Part of a small language model's weights.
Size: width 96, MLP 768 tanh GELU, vocabulary 8192, 4.44M parameters.
Architecture: LayerNorm before each block, learned positions, no biases in attention or MLP, untied embeddings, normalized queries and keys.
Each number is 200 + 40 x the weight over its row's rms, rounded and kept within 0 to 999. Layers, rows and columns count from 0. The size before them is the row's rms in percent of the matrix's.

# layer 8 MLP up, 768x96, rms 0.388, rows 68-104, columns 0-95
101,167,204,237,226,216,142,127,215,175,152,184,194,232,233,169,251,279,213,230,226,239,91,208,248,219,227,282,216,175,255,206,188,174,179,236,186,165,189,177,200,176,189,228,186,119,202,218,203,190,174,164,208,134,206,242,162,211,233,207,187,203,87,228,173,183,201,128,234,259,178,175,303,225,177,193,155,177,215,132,182,203,262,242,221,178,243,191,135,222,289,200,155,248,205,166,170
104,198,185,243,236,222,257,165,186,270,234,170,185,206,181,146,202,270,252,190,259,234,125,175,186,263,166,246,184,245,170,171,175,160,164,181,213,223,185,179,152,187,180,208,247,203,148,191,255,160,142,208,179,149,231,118,251,219,293,179,241,208,178,153,259,159,125,138,144,278,244,278,130,209,205,226,221,237,163,178,200,142,153,226,205,166,141,228,213,206,176,217,219,167,223,180,198
091,205,179,190,149,197,251,204,219,215,204,179,257,158,116,179,241,228,264,190,230,154,256,229,196,198,262,205,150,111,167,194,165,208,220,159,234,142,152,198,169,225,163,269,216,182,207,180,191,212,264,333,178,196,220,249,123,156,212,178,205,196,255,207,157,195,207,240,133,202,225,230,226,177,190,226,180,157,192,178,142,171,195,145,203,129,222,123,144,247,235,212,169,249,193,153,263
099,197,211,254,302,212,183,256,215,160,174,161,197,199,234,269,267,201,194,192,176,188,172,202,221,238,214,193,159,211,177,219,217,206,222,162,247,191,175,185,190,230,200,290,238,211,204,246,178,257,220,120,188,235,127,214,161,199,199,208,116,173,212,151,216,197,164,216,164,155,176,251,229,133,192,217,139,171,199,124,283,298,211,177,110,170,250,126,218,215,207,235,140,175,150,223,223
089,202,246,208,176,196,215,191,241,151,235,141,219,189,202,190,160,228,269,152,166,255,235,181,206,209,216,132,196,187,221,216,128,206,268,270,151,197,194,221,273,143,187,188,139,183,180,200,190,235,202,275,153,196,210,193,151,243,180,188,188,211,118,282,189,137,128,153,160,248,181,108,153,198,211,178,240,223,159,192,256,250,135,196,218,169,185,259,206,185,163,174,255,232,205,260,275
105,192,185,188,245,134,200,141,213,176,225,205,199,155,216,250,181,188,113,202,167,192,201,219,204,240,143,267,190,144,202,265,194,252,206,170,222,126,215,173,163,258,196,231,193,179,166,158,249,161,214,248,194,133,204,224,202,142,207,220,186,214,223,206,195,190,136,216,275,247,168,174,184,192,219,204,274,192,220,334,113,171,221,118,236,218,197,172,292,185,248,244,237,202,141,183,192
102,149,202,214,256,251,102,271,161,215,236,272,170,129,187,150,169,258,217,136,208,237,298,191,159,179,248,191,157,242,210,269,261,237,171,181,225,230,212,219,164,196,179,229,193,204,213,207,147,194,221,246,222,141,161,249,170,170,219,172,143,170,264,195,204,203,207,142,259,212,191,262,234,190,140,186,175,142,193,227,179,170,236,183,133,179,239,123,178,202,183,233,188,243,271,206,184
094,194,144,232,226,198,228,182,209,137,176,187,171,189,194,219,226,229,199,210,228,211,216,132,177,229,265,207,181,208,190,274,181,197,189,198,226,284,232,248,120,97,194,231,196,208,184,286,133,175,147,204,172,190,166,201,162,231,213,182,256,217,131,198,175,210,193,258,221,139,210,292,177,125,221,203,243,203,223,179,210,195,269,224,160,289,182,219,217,162,214,194,144,128,153,292,170
101,264,217,227,295,216,265,219,222,218,168,179,186,254,171,192,282,161,202,188,193,197,208,145,164,225,157,159,249,212,163,168,223,214,186,212,248,203,217,160,194,165,118,244,178,237,227,155,193,246,136,221,232,202,188,237,101,190,200,189,188,147,215,125,189,193,226,129,132,135,256,231,132,134,156,144,256,246,177,186,247,195,195,237,176,199,145,158,226,150,184,216,195,239,226,169,138
112,265,263,181,230,213,213,259,172,138,197,154,222,171,160,215,168,266,203,163,179,177,253,207,225,212,172,143,181,152,187,210,189,164,160,193,141,213,206,242,114,187,178,242,197,198,175,158,277,224,196,260,147,209,113,296,173,205,211,197,284,176,211,246,178,242,156,209,206,244,92,188,230,145,185,114,253,220,205,200,220,224,202,191,212,229,243,144,187,175,211,264,261,244,172,204,202
092,210,158,239,210,196,254,167,255,159,170,131,194,222,182,266,178,207,260,220,214,237,193,221,239,163,290,176,181,254,162,239,120,216,274,192,176,178,188,222,232,118,185,284,168,209,186,216,193,303,129,184,164,137,180,188,169,179,238,190,228,199,201,157,207,220,273,221,265,180,198,138,221,254,196,126,180,223,230,149,148,177,173,281,185,215,213,154,182,165,221,163,230,209,205,194,149
113,140,245,229,255,238,118,239,174,215,249,170,240,196,184,177,254,160,197,206,215,165,224,129,205,185,213,191,240,176,160,220,234,207,244,190,165,96,171,226,189,198,120,236,214,232,123,173,252,260,183,235,255,216,166,211,133,236,128,193,228,285,179,203,238,196,169,245,210,150,219,177,204,211,274,196,233,260,195,226,257,177,173,184,139,217,306,158,240,249,217,209,200,190,186,224,237
104,236,206,171,198,176,180,249,273,237,246,291,192,221,164,151,238,226,196,265,194,168,152,176,175,206,203,156,259,267,205,293,158,185,148,125,200,212,225,244,142,171,192,158,191,202,194,199,166,217,200,207,195,166,225,190,141,232,234,139,212,195,182,194,109,307,253,182,160,174,129,189,247,200,154,204,175,182,180,237,206,127,193,194,246,134,115,223,150,177,180,221,202,157,215,158,189
092,205,248,232,206,233,204,197,213,202,288,158,213,137,151,237,107,204,164,259,185,250,201,221,243,235,209,183,200,202,243,200,179,281,241,196,216,221,234,195,207,139,183,172,221,99,178,219,200,185,223,219,174,211,210,296,241,163,186,150,259,167,183,195,252,201,202,236,251,270,175,206,210,196,165,132,192,195,206,285,149,221,182,236,168,165,237,305,130,164,190,239,267,191,145,212,222
113,160,237,215,147,182,135,164,209,204,231,214,137,220,135,197,247,187,195,167,223,205,199,261,265,181,193,186,243,188,265,193,293,171,187,140,165,262,201,120,181,175,160,202,229,205,212,212,144,107,229,272,239,157,134,154,227,226,235,189,166,174,150,254,154,252,229,246,210,215,225,240,194,170,194,152,211,177,204,249,227,135,234,280,114,213,207,180,198,250,174,250,226,200,205,202,258
117,205,236,221,215,138,67,156,271,151,119,197,192,204,185,227,201,192,238,125,185,237,156,235,211,214,253,284,128,140,168,237,242,199,196,214,188,178,185,225,193,138,186,228,269,262,208,223,189,189,225,202,201,165,207,190,232,226,200,146,106,188,219,179,191,164,212,168,167,230,103,187,252,178,268,213,145,145,173,212,177,192,187,190,238,168,231,240,175,233,250,200,175,224,244,258,193
097,159,253,184,194,190,133,168,192,246,167,200,211,157,174,247,276,152,150,207,195,212,261,243,218,152,209,210,154,211,232,177,182,290,237,276,234,195,212,222,246,160,210,199,251,282,186,266,257,126,209,256,169,131,248,184,140,227,192,236,231,167,239,232,268,137,202,196,238,171,194,238,279,229,162,198,196,149,186,243,212,186,210,219,218,140,160,188,152,181,195,168,162,131,147,182,164
097,246,161,118,251,116,171,157,195,187,243,155,120,159,218,145,244,137,250,217,181,210,172,193,191,188,152,180,216,226,174,232,192,210,206,180,232,277,178,227,225,175,183,199,185,208,177,166,64,256,229,295,207,223,189,240,230,219,288,188,169,131,194,167,197,195,250,220,141,193,190,200,237,215,178,127,251,227,210,246,253,217,163,201,174,206,238,185,211,192,218,132,238,155,153,225,182
092,211,228,143,146,236,210,192,225,222,196,223,227,195,204,184,221,231,174,171,157,235,161,134,194,277,204,112,227,197,199,170,104,168,237,149,215,127,162,230,197,266,155,238,216,104,231,214,219,159,184,235,143,211,264,193,176,173,244,182,195,244,196,185,191,237,198,147,234,208,204,241,229,251,255,159,275,212,236,206,160,258,136,226,218,263,288,236,147,246,209,141,215,211,248,174,216
102,172,244,166,139,254,171,266,135,146,176,185,188,178,189,207,192,224,195,234,173,310,152,192,190,143,203,173,230,238,146,196,242,210,260,210,208,226,215,198,174,214,239,218,280,183,100,222,224,176,209,202,164,218,185,181,148,240,215,169,155,248,169,137,262,145,188,226,286,180,264,236,209,257,205,213,246,250,202,159,216,134,212,288,227,246,171,211,226,242,122,237,219,202,223,216,215
114,202,186,202,191,207,165,200,255,144,295,219,230,130,176,188,275,199,221,220,166,180,181,166,174,184,190,229,211,153,241,169,266,189,134,118,182,247,148,180,220,218,89,231,193,262,171,203,163,217,201,206,227,192,244,147,237,227,257,201,150,178,190,289,184,200,204,151,180,154,191,257,113,178,210,177,228,205,197,183,261,104,174,240,131,236,164,198,159,199,169,197,157,176,165,251,212
107,194,268,274,188,207,162,185,254,188,231,157,165,178,137,152,224,242,199,192,165,195,235,191,178,179,218,179,182,180,136,212,148,216,210,107,174,257,235,200,255,213,150,202,190,153,185,349,205,223,217,214,206,159,218,134,247,152,236,149,250,241,154,219,174,246,186,211,149,247,246,228,257,173,212,194,170,137,251,244,188,174,207,166,196,139,203,243,209,254,228,196,235,209,197,249,284
107,180,224,161,255,169,201,163,194,235,180,292,215,195,172,201,245,201,231,183,207,178,142,162,263,204,199,187,278,263,217,228,198,248,113,181,150,239,156,191,152,207,296,217,185,109,169,259,197,185,261,198,188,195,151,225,134,272,215,209,186,179,230,241,203,156,168,245,203,233,191,212,132,170,180,190,205,187,165,140,239,268,181,173,245,172,115,217,128,186,157,214,188,155,246,150,197
108,219,233,322,192,213,175,247,215,193,170,243,187,176,195,272,269,164,218,172,247,142,154,138,189,159,187,221,192,205,116,215,188,199,209,222,168,165,190,200,233,222,194,220,197,204,185,199,116,156,221,202,259,171,141,260,263,259,268,177,236,208,171,203,235,197,233,238,141,194,199,226,215,186,184,253,189,246,183,199,176,274,179,215,181,246,257,157,213,192,238,238,170,310,307,210,196
089,180,247,155,209,142,163,282,227,192,189,226,210,247,178,237,208,247,139,201,105,218,189,177,175,242,165,252,136,254,206,197,214,127,199,200,197,175,211,200,220,200,157,187,210,144,154,297,217,169,181,260,202,221,220,176,193,261,246,178,254,192,224,250,198,201,212,105,220,153,168,220,250,206,155,232,221,292,178,168,221,292,202,175,158,144,241,209,132,219,258,209,203,242,249,172,226
105,243,213,148,209,244,185,180,199,199,245,197,164,190,251,211,157,263,164,135,188,211,152,271,182,247,220,183,276,193,159,221,191,164,170,184,214,260,122,255,217,208,188,234,203,194,164,209,202,212,220,261,172,254,136,230,203,267,243,184,228,92,159,161,218,170,183,236,169,135,193,162,250,226,88,217,234,244,132,161,185,304,209,176,203,219,262,183,182,170,204,245,164,217,216,186,186
101,164,212,125,214,145,205,148,240,148,235,195,208,237,199,207,239,222,228,191,185,212,198,206,205,181,176,122,221,243,238,202,252,146,107,209,157,228,243,176,150,253,142,205,180,204,167,243,259,186,127,177,156,212,214,360,193,167,147,160,255,246,188,209,165,188,163,203,239,195,200,98,238,220,259,171,202,185,160,169,176,223,186,214,157,186,175,213,179,183,209,214,285,150,173,221,192
105,191,186,206,243,232,166,170,166,218,158,194,175,165,196,210,239,193,270,171,250,130,247,221,152,178,215,155,173,167,262,169,152,230,123,180,252,174,138,186,175,133,140,141,248,157,172,189,229,164,185,226,244,160,227,206,222,168,224,251,238,212,176,193,202,204,202,245,178,162,182,190,135,189,276,214,292,256,159,172,185,248,227,185,131,300,172,140,275,247,207,195,164,223,263,192,227
108,244,280,240,298,243,162,185,151,160,199,175,109,184,83,174,219,211,211,211,202,156,203,165,246,170,258,210,169,160,206,206,187,257,157,203,173,213,107,250,176,219,171,169,164,162,211,189,213,164,173,170,261,157,187,200,202,169,236,198,288,228,221,179,244,136,188,256,223,166,186,218,228,161,172,199,198,205,260,150,239,169,220,290,169,184,271,244,211,237,229,227,242,199,225,209,229
101,212,231,208,236,218,237,213,230,226,215,226,177,243,219,166,172,258,186,188,170,212,103,210,231,186,180,119,256,183,200,186,227,224,145,217,208,197,169,182,268,116,122,220,189,206,160,146,187,199,217,252,288,205,197,202,98,213,173,199,238,165,41,152,200,197,176,176,150,154,200,190,277,174,241,192,239,184,264,213,193,207,144,220,217,221,214,259,231,206,200,181,192,235,208,260,178
094,158,147,220,182,200,226,175,240,233,206,243,194,162,155,264,225,182,233,181,216,207,270,131,238,185,200,201,266,193,242,189,179,269,242,252,175,161,168,150,229,256,127,212,148,231,263,282,192,186,148,177,268,234,198,184,133,228,261,155,214,148,204,178,181,160,216,209,251,139,250,194,216,167,184,165,157,239,116,217,240,132,142,209,212,255,179,192,235,174,212,265,203,192,241,268,224
122,197,203,129,136,148,154,249,156,258,240,206,224,227,231,223,237,191,187,171,149,247,211,215,168,263,175,233,241,244,206,235,279,267,144,212,109,217,224,220,252,207,170,272,138,293,156,185,187,181,203,211,215,182,109,185,236,218,209,161,254,166,176,179,133,216,169,186,204,176,212,183,208,244,172,196,153,223,181,216,196,158,180,150,213,276,210,164,185,105,233,179,146,244,236,232,191
101,225,231,230,303,164,199,166,208,132,178,84,207,136,199,133,273,179,215,181,230,175,137,267,220,203,238,171,201,209,238,186,276,149,221,199,209,198,182,183,157,183,157,226,253,154,187,146,230,206,160,179,193,234,247,214,194,161,223,198,240,211,163,270,176,262,203,168,148,241,196,263,186,233,193,199,262,217,239,235,187,131,248,210,188,222,195,241,209,313,228,222,242,183,212,258,196
087,242,162,282,216,167,241,203,232,168,166,317,188,224,131,199,210,156,207,194,236,234,317,188,141,237,270,209,183,213,180,160,176,231,156,202,175,200,138,189,142,243,253,195,202,185,182,182,229,171,240,188,170,130,203,189,166,233,144,222,127,162,135,155,190,162,180,278,225,174,203,214,216,181,263,217,274,235,189,228,158,188,116,205,250,221,188,202,219,231,191,205,220,131,216,225,180
099,250,242,286,218,145,201,215,173,205,116,242,212,217,143,186,258,188,224,170,126,212,71,105,165,268,203,246,215,206,199,184,185,178,293,212,209,152,205,259,202,193,203,233,176,161,212,184,151,217,153,160,218,197,204,189,244,265,304,159,212,158,206,143,148,235,213,201,203,135,238,204,205,213,213,200,196,219,218,225,264,158,179,239,247,151,193,226,177,224,225,169,197,232,213,233,171
099,150,111,150,196,241,209,109,226,231,154,173,140,179,116,209,213,216,208,212,193,263,90,225,135,167,181,183,215,207,237,187,280,143,219,158,242,204,162,239,206,215,142,242,235,215,184,229,225,207,232,256,179,157,190,167,225,287,133,208,172,229,177,195,173,161,219,208,192,184,171,142,173,218,176,218,197,211,143,125,187,200,167,221,234,201,133,196,217,259,202,187,135,280,157,192,218
090,230,148,166,239,198,189,209,169,174,238,157,219,196,184,174,204,179,181,199,179,188,194,241,208,208,253,188,260,150,162,176,248,233,259,215,186,191,145,104,154,174,186,152,229,194,119,260,263,215,171,240,197,260,214,158,240,146,186,171,163,237,204,218,239,200,151,205,184,245,128,249,138,182,204,154,250,215,194,230,199,161,139,177,278,155,100,242,166,136,162,307,197,170,209,175,211
# layer 8 MLP down (transposed), 768x96, rms 0.339, rows 68-103, columns 0-95
104,249,122,235,195,210,203,228,278,108,225,302,189,145,223,256,178,194,153,176,218,264,182,238,162,167,197,120,220,224,175,157,211,232,198,189,247,250,191,205,255,243,179,125,165,149,217,156,239,219,125,213,194,164,209,203,183,161,187,200,173,207,255,203,170,225,257,124,146,250,220,207,156,225,213,167,166,137,253,234,212,155,255,232,198,179,232,201,231,123,185,137,211,190,194,157,173
099,179,253,193,197,128,195,239,233,211,183,153,223,171,207,219,157,250,228,269,221,178,266,191,274,164,102,125,198,194,241,134,231,174,152,250,198,198,202,227,217,224,244,178,201,210,211,187,207,174,237,230,127,225,235,252,139,171,224,113,266,182,144,187,220,157,146,190,216,151,172,216,126,211,130,276,274,154,206,207,252,233,220,213,242,196,193,264,229,222,192,223,152,208,173,167,168
109,220,178,175,244,165,175,242,219,206,256,235,195,213,247,98,186,266,193,230,120,250,231,193,151,224,179,197,125,259,139,225,226,181,182,186,166,240,123,191,180,243,224,253,247,229,165,199,191,197,225,154,143,233,220,193,295,165,163,229,153,250,178,186,168,271,171,130,266,155,227,163,192,218,157,116,155,183,197,190,289,202,196,223,157,251,232,184,211,201,185,200,205,232,203,144,191
108,220,170,221,148,204,232,155,195,230,223,145,160,206,162,214,201,229,229,198,240,226,222,236,143,170,246,212,186,161,183,189,195,148,190,192,192,263,271,185,212,154,215,225,211,275,186,151,207,201,137,264,189,226,195,185,191,154,221,188,184,288,201,225,136,172,218,179,119,164,210,188,231,282,241,211,265,200,139,231,103,275,189,218,292,228,207,224,195,164,311,148,216,181,241,200,257
085,178,146,117,138,249,228,167,61,184,200,229,148,241,226,180,222,214,197,248,266,144,236,295,200,245,130,236,132,169,204,164,235,168,187,204,241,152,285,214,190,195,232,103,228,190,176,198,214,122,188,197,202,218,201,248,172,234,166,208,194,174,183,235,198,250,169,224,201,188,181,252,176,175,289,213,157,194,192,265,231,181,205,227,187,223,251,214,217,168,161,208,195,236,186,205,179
111,110,234,195,197,179,269,154,195,171,219,252,234,182,190,215,185,201,208,231,157,140,168,147,229,189,191,203,206,272,215,236,169,196,216,203,178,183,141,218,202,233,200,238,143,248,203,138,115,222,168,218,220,230,278,235,141,208,226,254,201,125,247,177,135,174,221,225,211,271,162,261,275,237,207,150,168,142,221,228,115,207,193,208,149,242,198,201,209,205,263,123,216,126,174,189,249
096,183,87,203,195,125,159,237,225,207,119,187,224,197,202,191,220,112,244,210,192,227,168,220,150,176,145,229,148,152,117,196,217,280,188,218,173,227,151,127,162,283,180,214,228,219,248,225,208,119,242,167,170,201,276,219,207,183,203,250,176,253,130,182,196,182,154,178,215,215,157,186,260,139,240,197,181,199,163,231,220,153,175,195,234,214,203,185,217,284,178,204,159,188,208,154,163
097,228,253,161,181,163,156,171,167,156,247,153,239,252,202,177,178,185,149,245,226,252,191,212,178,144,228,131,139,203,143,268,140,177,296,261,114,221,219,241,225,193,140,186,148,156,230,225,233,203,99,171,206,175,168,221,148,209,190,152,227,214,223,210,244,212,282,234,245,159,249,215,265,200,161,171,175,234,162,230,153,187,164,254,229,208,160,208,177,175,175,137,201,172,214,187,173
109,239,200,201,154,117,239,183,218,204,152,219,222,241,178,207,108,201,195,188,190,287,181,158,201,247,236,284,211,183,261,169,225,261,230,106,267,196,196,160,209,247,202,209,173,272,240,218,193,232,283,239,282,114,150,155,188,154,196,195,212,205,149,208,257,225,206,196,262,207,158,173,208,252,244,241,189,196,197,224,153,209,183,203,237,204,150,174,154,229,172,253,120,204,218,207,215
122,166,155,228,178,178,179,147,172,243,139,214,134,201,232,251,194,181,128,189,131,154,179,257,195,264,140,170,149,274,213,226,215,219,181,281,263,190,183,167,216,136,219,210,142,212,223,150,266,204,210,109,280,279,179,212,193,272,143,146,188,202,188,158,244,170,200,234,159,195,218,203,198,208,242,243,153,199,209,231,221,151,220,227,191,188,168,136,217,144,259,192,240,185,248,213,203
092,132,235,173,207,164,194,197,162,254,221,250,148,227,218,231,182,180,190,200,168,233,256,225,178,218,232,176,178,183,207,125,247,157,110,243,184,180,235,184,168,292,255,229,221,176,216,192,211,100,209,197,245,256,228,210,216,255,179,149,169,224,144,186,204,192,285,225,121,122,183,173,183,229,253,184,224,136,192,215,205,325,191,179,251,182,213,209,233,210,183,167,155,197,271,205,226
131,134,162,206,226,184,169,259,157,215,282,195,174,175,200,165,132,286,212,242,156,199,208,208,194,169,248,242,155,215,199,159,150,237,218,140,224,173,169,252,228,223,169,297,189,204,142,198,269,146,161,170,140,195,121,187,253,257,138,217,281,188,140,193,207,130,213,218,291,207,180,208,248,140,252,221,173,251,223,227,199,184,215,197,224,200,209,220,208,169,155,164,181,180,208,247,185
091,137,203,97,213,197,210,220,162,259,168,198,183,222,287,175,239,208,189,207,137,161,270,219,208,147,204,167,250,199,253,176,134,256,164,183,166,215,121,203,202,225,200,218,128,194,119,212,160,168,198,154,199,195,184,197,183,125,193,259,146,194,259,235,160,141,227,141,180,242,229,155,222,132,215,186,251,221,134,198,218,143,229,199,199,208,186,245,195,194,193,170,169,265,224,285,162
095,194,186,220,284,233,202,173,158,234,141,196,180,142,223,261,160,229,149,164,214,166,162,204,248,136,232,282,211,199,161,200,166,191,127,184,211,230,184,206,134,220,142,187,222,256,213,121,253,246,222,171,216,196,208,157,143,176,216,199,176,142,222,166,233,220,226,166,95,151,192,170,169,172,257,201,162,218,193,148,229,177,150,189,131,149,218,175,229,230,219,101,118,193,187,226,160
108,225,206,222,223,178,175,264,165,212,217,188,138,167,146,135,204,128,254,230,163,164,157,206,228,154,154,165,165,216,282,206,147,212,160,175,102,164,211,176,227,155,129,180,240,220,194,183,131,197,216,179,223,280,225,311,287,211,244,163,187,201,205,191,253,176,139,201,210,200,215,212,174,235,179,249,147,222,255,271,192,203,276,218,231,153,176,254,193,231,181,156,177,191,181,215,191
098,164,158,116,171,247,228,151,225,203,172,220,191,176,266,210,155,131,106,254,242,196,174,184,203,188,203,225,249,217,116,230,162,85,222,169,232,207,229,149,171,207,237,185,215,255,280,193,213,159,145,239,175,213,240,207,236,262,205,230,237,282,259,219,138,187,246,120,136,213,209,194,211,186,185,172,194,176,196,134,211,208,248,251,149,214,219,160,161,182,214,160,215,192,217,211,185
094,218,149,219,252,221,222,191,265,140,304,184,215,229,288,173,180,227,277,102,203,261,240,246,231,201,180,210,214,174,171,181,268,197,141,192,204,254,219,234,174,287,186,133,153,157,267,145,212,225,224,110,225,186,203,229,167,222,200,164,227,253,207,224,185,195,202,120,241,234,162,221,119,204,204,223,212,200,186,199,232,273,164,203,188,210,166,231,182,199,228,250,214,238,200,221,227
078,205,153,173,247,199,152,224,178,213,192,200,175,235,218,191,152,194,201,198,189,183,116,161,200,181,185,255,249,161,176,128,169,210,203,241,176,157,217,161,184,176,192,182,212,173,276,204,167,235,192,116,179,195,264,250,256,176,267,164,157,222,233,244,206,193,275,196,156,174,214,212,244,212,280,109,153,132,175,243,86,182,119,184,198,162,241,208,191,217,182,139,239,180,174,133,154
092,191,164,298,144,157,209,193,241,223,140,225,164,186,159,202,152,222,190,165,247,237,172,264,204,142,206,108,262,221,196,221,191,252,274,248,189,194,138,152,193,259,174,184,209,222,196,215,254,163,187,191,221,143,176,151,242,203,214,174,147,223,201,235,198,176,184,171,278,175,205,226,240,208,125,253,246,138,307,212,203,179,277,287,227,174,179,224,221,197,175,177,216,224,244,224,218
109,177,147,300,187,170,279,218,234,198,278,175,182,214,152,176,285,196,228,203,217,230,217,148,205,245,150,241,193,119,234,170,281,261,260,194,194,193,215,183,168,182,226,151,150,194,154,132,196,237,193,197,200,237,205,271,271,228,208,215,254,231,238,179,168,255,237,180,246,205,164,160,122,243,167,154,253,235,180,274,235,227,219,143,199,172,241,188,187,192,210,186,167,156,186,184,248
099,262,211,235,224,226,170,244,197,222,225,210,156,190,148,218,174,214,183,225,220,233,252,170,141,105,221,178,190,249,252,170,205,236,199,183,126,115,213,147,296,170,171,265,236,247,224,244,133,213,213,269,214,209,228,209,198,214,185,212,263,187,140,161,164,237,189,145,190,171,144,264,190,179,214,150,147,148,185,196,225,276,191,203,123,224,193,180,259,206,168,230,171,130,188,172,139
103,176,221,251,227,173,296,239,129,187,231,193,218,183,229,210,203,239,163,217,158,312,193,102,207,167,218,175,224,247,213,198,131,158,234,160,153,202,150,161,243,207,209,215,182,195,216,208,186,230,214,205,176,233,175,231,266,159,207,238,199,252,126,183,214,231,244,201,257,231,162,193,234,162,218,216,275,122,144,176,232,221,238,203,71,148,201,227,196,210,254,232,193,215,244,237,177
104,168,131,195,225,157,245,163,224,196,146,130,194,166,122,189,211,195,199,172,133,214,181,186,190,222,170,231,176,184,162,183,232,107,202,159,209,215,212,221,121,185,246,199,201,249,196,179,209,161,182,197,228,270,198,221,137,210,142,204,226,267,166,216,135,189,218,126,317,223,182,194,246,202,259,210,147,215,142,226,146,115,148,196,244,224,228,213,181,250,245,149,182,173,163,185,272
094,227,190,155,178,210,170,175,109,193,191,186,216,210,187,178,170,226,158,236,117,268,150,176,158,209,252,220,232,165,270,184,232,252,272,206,264,168,225,168,192,135,203,272,231,248,197,250,286,135,178,213,164,280,191,193,212,156,191,176,246,242,231,263,194,166,206,146,266,209,125,241,245,174,230,196,240,201,150,191,242,153,262,147,200,221,191,185,184,114,193,179,206,165,207,216,188
089,238,196,221,234,228,272,179,193,178,221,183,193,204,188,162,224,184,280,187,288,173,245,258,279,211,258,152,232,158,242,218,262,204,197,174,191,235,226,164,222,269,181,194,262,256,186,155,238,183,233,158,215,218,101,207,230,148,175,180,219,230,199,169,184,168,237,233,182,166,248,187,146,93,195,216,192,137,255,206,199,143,247,172,146,247,143,167,242,188,157,214,150,174,180,268,165
087,188,176,244,194,104,198,185,228,189,121,198,214,232,233,179,256,206,254,243,252,142,183,164,180,219,194,242,177,180,212,246,218,213,268,243,193,143,219,213,144,253,184,157,188,167,213,235,273,151,163,174,181,157,210,139,244,193,214,198,168,251,217,187,229,233,200,148,215,208,183,222,161,182,221,123,129,169,295,244,230,98,142,147,240,203,201,213,219,207,265,107,201,250,194,228,189
103,174,206,218,177,283,215,158,229,218,212,226,252,205,168,206,273,195,162,190,221,236,306,223,161,171,222,181,202,195,230,172,241,119,216,280,179,201,262,229,168,145,227,247,218,220,220,195,187,200,171,248,148,238,228,218,138,239,150,209,178,181,167,155,243,202,109,139,171,114,179,163,156,213,176,226,176,169,241,209,129,165,164,280,196,184,228,144,206,204,279,190,226,193,256,256,240
112,165,198,149,253,202,189,257,227,227,232,63,235,187,191,142,159,151,173,196,268,174,231,183,196,201,219,165,205,182,108,148,229,224,243,189,211,204,199,168,272,224,170,232,208,136,227,152,235,211,165,203,166,304,156,205,264,173,177,111,132,210,227,288,201,159,177,182,171,211,229,183,231,186,206,211,194,237,167,243,184,142,207,176,149,215,191,192,229,287,244,190,187,232,184,166,201
107,185,271,191,132,180,227,242,207,220,169,241,228,246,197,212,106,178,228,228,276,228,178,204,234,278,185,133,171,140,184,107,204,182,168,146,154,184,203,182,190,256,174,227,218,206,212,198,255,190,182,195,190,221,168,176,169,188,225,251,178,184,167,165,239,223,273,198,222,161,213,180,142,166,346,262,191,165,177,223,237,172,161,232,190,243,207,251,198,234,152,180,102,165,201,188,209
095,181,135,165,180,212,143,251,139,162,137,190,200,205,157,192,235,132,295,136,239,194,200,225,195,233,192,241,157,191,221,199,255,170,163,191,165,188,235,278,170,210,193,193,191,229,239,162,185,211,158,191,265,211,200,209,286,181,262,234,136,239,274,128,176,177,160,188,237,123,205,205,225,215,191,222,213,224,242,203,210,226,204,140,279,161,139,144,144,202,260,178,230,211,172,281,186
088,233,174,181,179,136,74,161,173,167,191,239,186,225,241,170,260,168,204,227,204,216,249,243,186,238,133,167,183,203,156,208,211,179,135,103,150,168,209,238,184,124,250,193,246,162,124,177,196,188,212,200,127,142,237,146,212,179,142,277,250,188,183,260,216,155,201,171,257,248,210,230,215,178,219,213,272,236,245,213,176,235,172,181,204,201,139,188,232,202,186,161,197,238,197,145,153
128,185,146,206,226,171,223,192,224,199,182,145,197,164,170,153,113,260,165,221,220,211,174,200,124,212,248,240,188,232,246,236,119,151,206,260,212,272,202,190,205,182,191,164,233,190,219,259,228,236,271,235,224,166,167,219,267,242,271,219,252,250,179,220,175,195,206,183,174,193,194,155,204,162,100,164,248,271,188,220,268,219,153,262,161,226,231,147,261,195,211,210,124,144,245,236,212
092,208,220,237,156,186,151,209,124,232,248,222,201,241,142,227,224,163,179,161,245,205,222,182,254,220,154,175,210,256,290,198,144,201,188,188,222,197,198,172,152,221,189,135,193,182,191,253,194,176,222,223,142,130,194,174,174,169,175,213,301,160,212,240,184,259,277,217,218,278,172,149,264,194,127,245,188,129,287,190,196,212,196,206,237,215,154,220,205,266,255,210,154,220,258,141,176
098,189,97,185,125,238,110,174,181,257,235,135,225,158,213,257,265,164,207,253,97,207,228,202,202,220,234,250,191,121,249,199,189,151,200,167,199,202,266,184,189,217,160,208,154,204,214,196,169,198,126,182,177,248,266,229,216,220,240,213,201,183,178,218,128,134,239,204,231,257,190,286,212,148,200,219,211,165,242,242,218,230,232,168,199,179,215,232,234,218,193,237,131,229,155,159,182
091,216,206,58,222,244,230,169,200,186,229,173,153,239,188,196,123,199,138,209,215,199,178,181,122,192,242,261,189,234,268,233,227,151,139,219,210,174,184,224,265,232,156,268,254,165,216,245,243,231,271,229,187,190,97,214,182,202,150,220,197,187,176,195,261,174,245,218,222,177,214,221,166,180,175,246,209,160,204,153,220,170,198,195,172,133,200,170,227,195,172,282,186,163,279,165,162
094,232,225,223,206,168,169,247,238,210,182,175,137,255,181,171,166,169,223,181,183,105,204,240,185,173,191,226,158,191,145,212,190,207,239,256,180,174,194,226,231,187,232,185,160,192,194,155,112,156,207,140,221,175,206,241,183,151,217,154,185,271,172,261,186,233,183,96,196,220,145,151,257,254,194,191,219,84,204,234,141,230,185,205,228,181,253,294,95,210,184,163,229,188,237,208,194